From a checkpoint of a small transformer trained on Wikipedia.
Size: 15 layers, width 160, MLP 448 SwiGLU, vocabulary 8192, 7.39M parameters.
Training: a variant of Adam for these matrices, 168M tokens, 4832 steps.
Each number is 128 + 32 x the weight over the matrix's rms, rounded and kept within 0 to 255. Layers, rows and columns count from 0. Numbers have three digits each.

# up: layer 4 MLP up, 448x160, rms 0.0484, rows 442-447, columns 0-159
# down: layer 4 MLP down (transposed), 448x160, rms 0.068, rows 442-447, columns 0-159
# gate: layer 4 MLP gate, 448x160, rms 0.0498, rows 443-447, columns 0-159
up442:153135077161093078167169097092142111144059134133147136145153153095087166129078123163109077097091208134156120161137129071069084179088124109127174148187128169144118101106109095219112168133182128153174108113174126132066123082052139101181113193163132073124112091136171195089122167128032145125091124125112107171149113071123108165173133103127067085133136133123150133141160167088119089116139100133143072110126161109140107111164155127114143081120101103133151166045166139101155116127083113
down442:163069147109134136098121148137138137095175047162061153117106106177131139065138100115099140142126168124127179081096145121125142087115177068113119149081133133139137137119159144096155139083121124145107128140120125094189174158177125117067141097124107147049153117084064128155198174103195095093171085119127149136146132134131126147173166143041175135139113132111067092121119148132124127126149214096089175138132140143038134141091089114132146095130196134112139147147105097106115129093114113
gate443:142153166105148143115115122115124086145099089104093143114090134162140125156169117158126114106120120112127158106141118166158072127174135126165105154103166094145138176101082141128149107065082082109070110103113157130103074156087126165122136151155161116122154102177143073161110135119099117137142133172111130103130107134182126103122148141134126116141137092143124111109157142150145147094148100126150096119115107121135152125152158148116140119145107208104085111161123120088104125144150171
up443:131130125109101132140124133110138152119103118107126160132118151111182114132100120146169130093113130121125132151076158148139126112133148142149131171184096097064103154132175105098085149062121113105088150112104158125095083146125101133082125122155130144145078097123138131135134150124090126154144136198118096090164110115126107115156168091140051141135160136130119166193109134111072162122133145102134142115121157061140154138108119136138092176117141149133145098137097139095140128137139178
down443:183136097088129132111130131115142137142086132138178134135111142122156135115122133127108090127136138100108153131084151137118114123134122215138102176154111169101145123083127141145151108088164117134146158123148141120137157126155056126086076149147126147135119086092148137077110083153102123147137146148088123095179165119140120116132140110124055182112134144149131134135130119128121107135116126141105186180130121098151193119117110115128124144137125121116161127138128137089157081138135211
gate444:069163082141135130181142088127127111103097119108124130145112143159149134150121169126110165154147132169087128112058138089169104100149145117104163156148176078126120126138112153137169126126159112102201149120103105118156150121149138120157104185093155112140107174139124120148141133066094159164101115156114109117116140134111138149123092139165132126095111180112153100119081096132153118126130113132148131079161083151060169118164144105149155132067156090153080131144164157125071158066182082
up444:123144111110063166099096129107171091161124089173133095108118130191167104133142116101152119100109126117138110110145169124149158109102071132155141096119157131098095109100168154207127192186132121096125147099111164139096157117094091160127098122127088146121128113133146133203168152172121120137127148130153101115127097135116090139150150143109122106142136112109148132168164121170088169133137166092161105188066149111213120142065135124117079165139095117143074096186130111114170094216134140
down444:083110122157079068152119156079108128120135123122082122143167091123136150167140099102112127095171111149160132095099155134095131098153109064103130106104133138143145099130172141159092134129120126138125078158144112203162116140122104116176174136063132075218143111117133168144094145149131104132101125130163193107114074131125137144150102153101116108135086162092137138185154130099045106161093143070134139170118191096106124154122145141123087137106172140113119140071138143121133165140138163
gate445:141121103129191119093142089128141106094112212155110202151125156115153177124192150135165102114140186132095126158151121120096091080109103136155158139146188080132100169131162115103142129138131127127149146097154153126148125116141137107110117135101145166084101129142149126163170100098171182139174183103145053129096200136172160085147129123123117119148121169112132120091125139122130138079135133175158159123085129136189182125158107112183080125165164105196107189140172124164182163157085119
up445:081111124140145115125173075140160151095064119100074153141090157082170164113164166135117054119128128134141115138177148114070096084117091141128167071142156054137127146096159143103122159118132146158145187111170114145120074141118132145066107144208161076068131122161169148123178115151160163149124141137114085141124130135115105132178132080095193111091070117119188137152068144120130146108145129190149133113106169147124138126140110080080088062126144153217149139107176135185084172126105090
down445:107119068128121124142116150132108072136044166118104180136142104147190163135125140080144091116136079117148135144102053086164048165181162187099101162175111150181125136112128117136155155119103183121130154089156125140149130111142132132103192147177131122116131145176158154107107144145122154154151109109149146108156128138147145101175117171127179155067115124115169121161095141101076122087169132177084157104044135086125098152158092134111100148174167129166114173139121153114128136167119099
gate446:056121157149188105096128093125136139158152104180123130117067122193078138118147106079150163123101103174154142062195088155194109092110124159134157118105108078080149191176135107122101077161047152135084110138089106157173143173156120090088143151120060148103141094131150128116078148127120098086098132197128114170118163201124129141103114117114170121154143114177085111137129162126143112127084123125109112111124198198202090168120100087145165112174150157131122081078169093102176122080175140
up446:139142147121156106151057120116136083108132161140162096187078094204145094076124108115115116167102149093215160100122129140143131124084107173156112106118190152134160097115147107153102092140123102177100114119154120225101135100145124151135146164107120161152157129108143107118145124159128068129132117089136102119156129179118155074131146090093132200144155134156109118135117083168104142111177059114179196129131130135153111101085149113103155111126163156108114099055171133087096112131104165
down446:114110116149125138106127055177199120097078106096113140133183144119146129135089110138171104082160167150115101104129109065110145139159135101100108130168087057154168102124069117136157154075125205101141115166102132080129196152151191165122142198116108138117113141111081082154099075072118169128164140173152180123142145138075082200141133146132134085119125127143140166111120111089159121138087097168144074109141173144073138092111143124142144082080134197113135085180129139187144149071134082
gate447:107154138130064137165153104102099138112101138127111156113123179144101106150133138095100138110113151151112134125150115124104165142120129101135115141065131161133230077171149101067153076167142160115184093113096142108117103108146172159154161107151102147033043146093096096108104136136164101119126144138087152148160176165157121167148150164092170130117101125127111098140182108081114143146061075145089091107102096179108099135150143132135084110179144160120115108128157162154074169170171050
up447:132087158135104087122125123172173097098096178125134123151172167125153079088129153122178119123181154194094150130164121166101106133176139137131137158131166128176161163145116137113125128152146090182157136149181086171109109132184131134110137122121120079069155089090125100120094057118124196101121167173110181083151124118194096111077104123111106170098128203123162178112114116158143124121104162148126142087156135110154150138128087160156079088143214128143129158116148102140104108100083137
down447:105115093139120167132155149115158147104146174101127110117117131141088131148188108116091136074108180143049118191148134157151104109109132131110122165060100089178158120144086183114197165148128091147153078126106095077154154112155197185153150163140122158062113094067105144109083124101122153103125089140098167115122160118128096158112081158085102162142114128148158088119071124151129145145104076150109133158152117091182066158139141114097080107140140126131117236096074120122122099122150107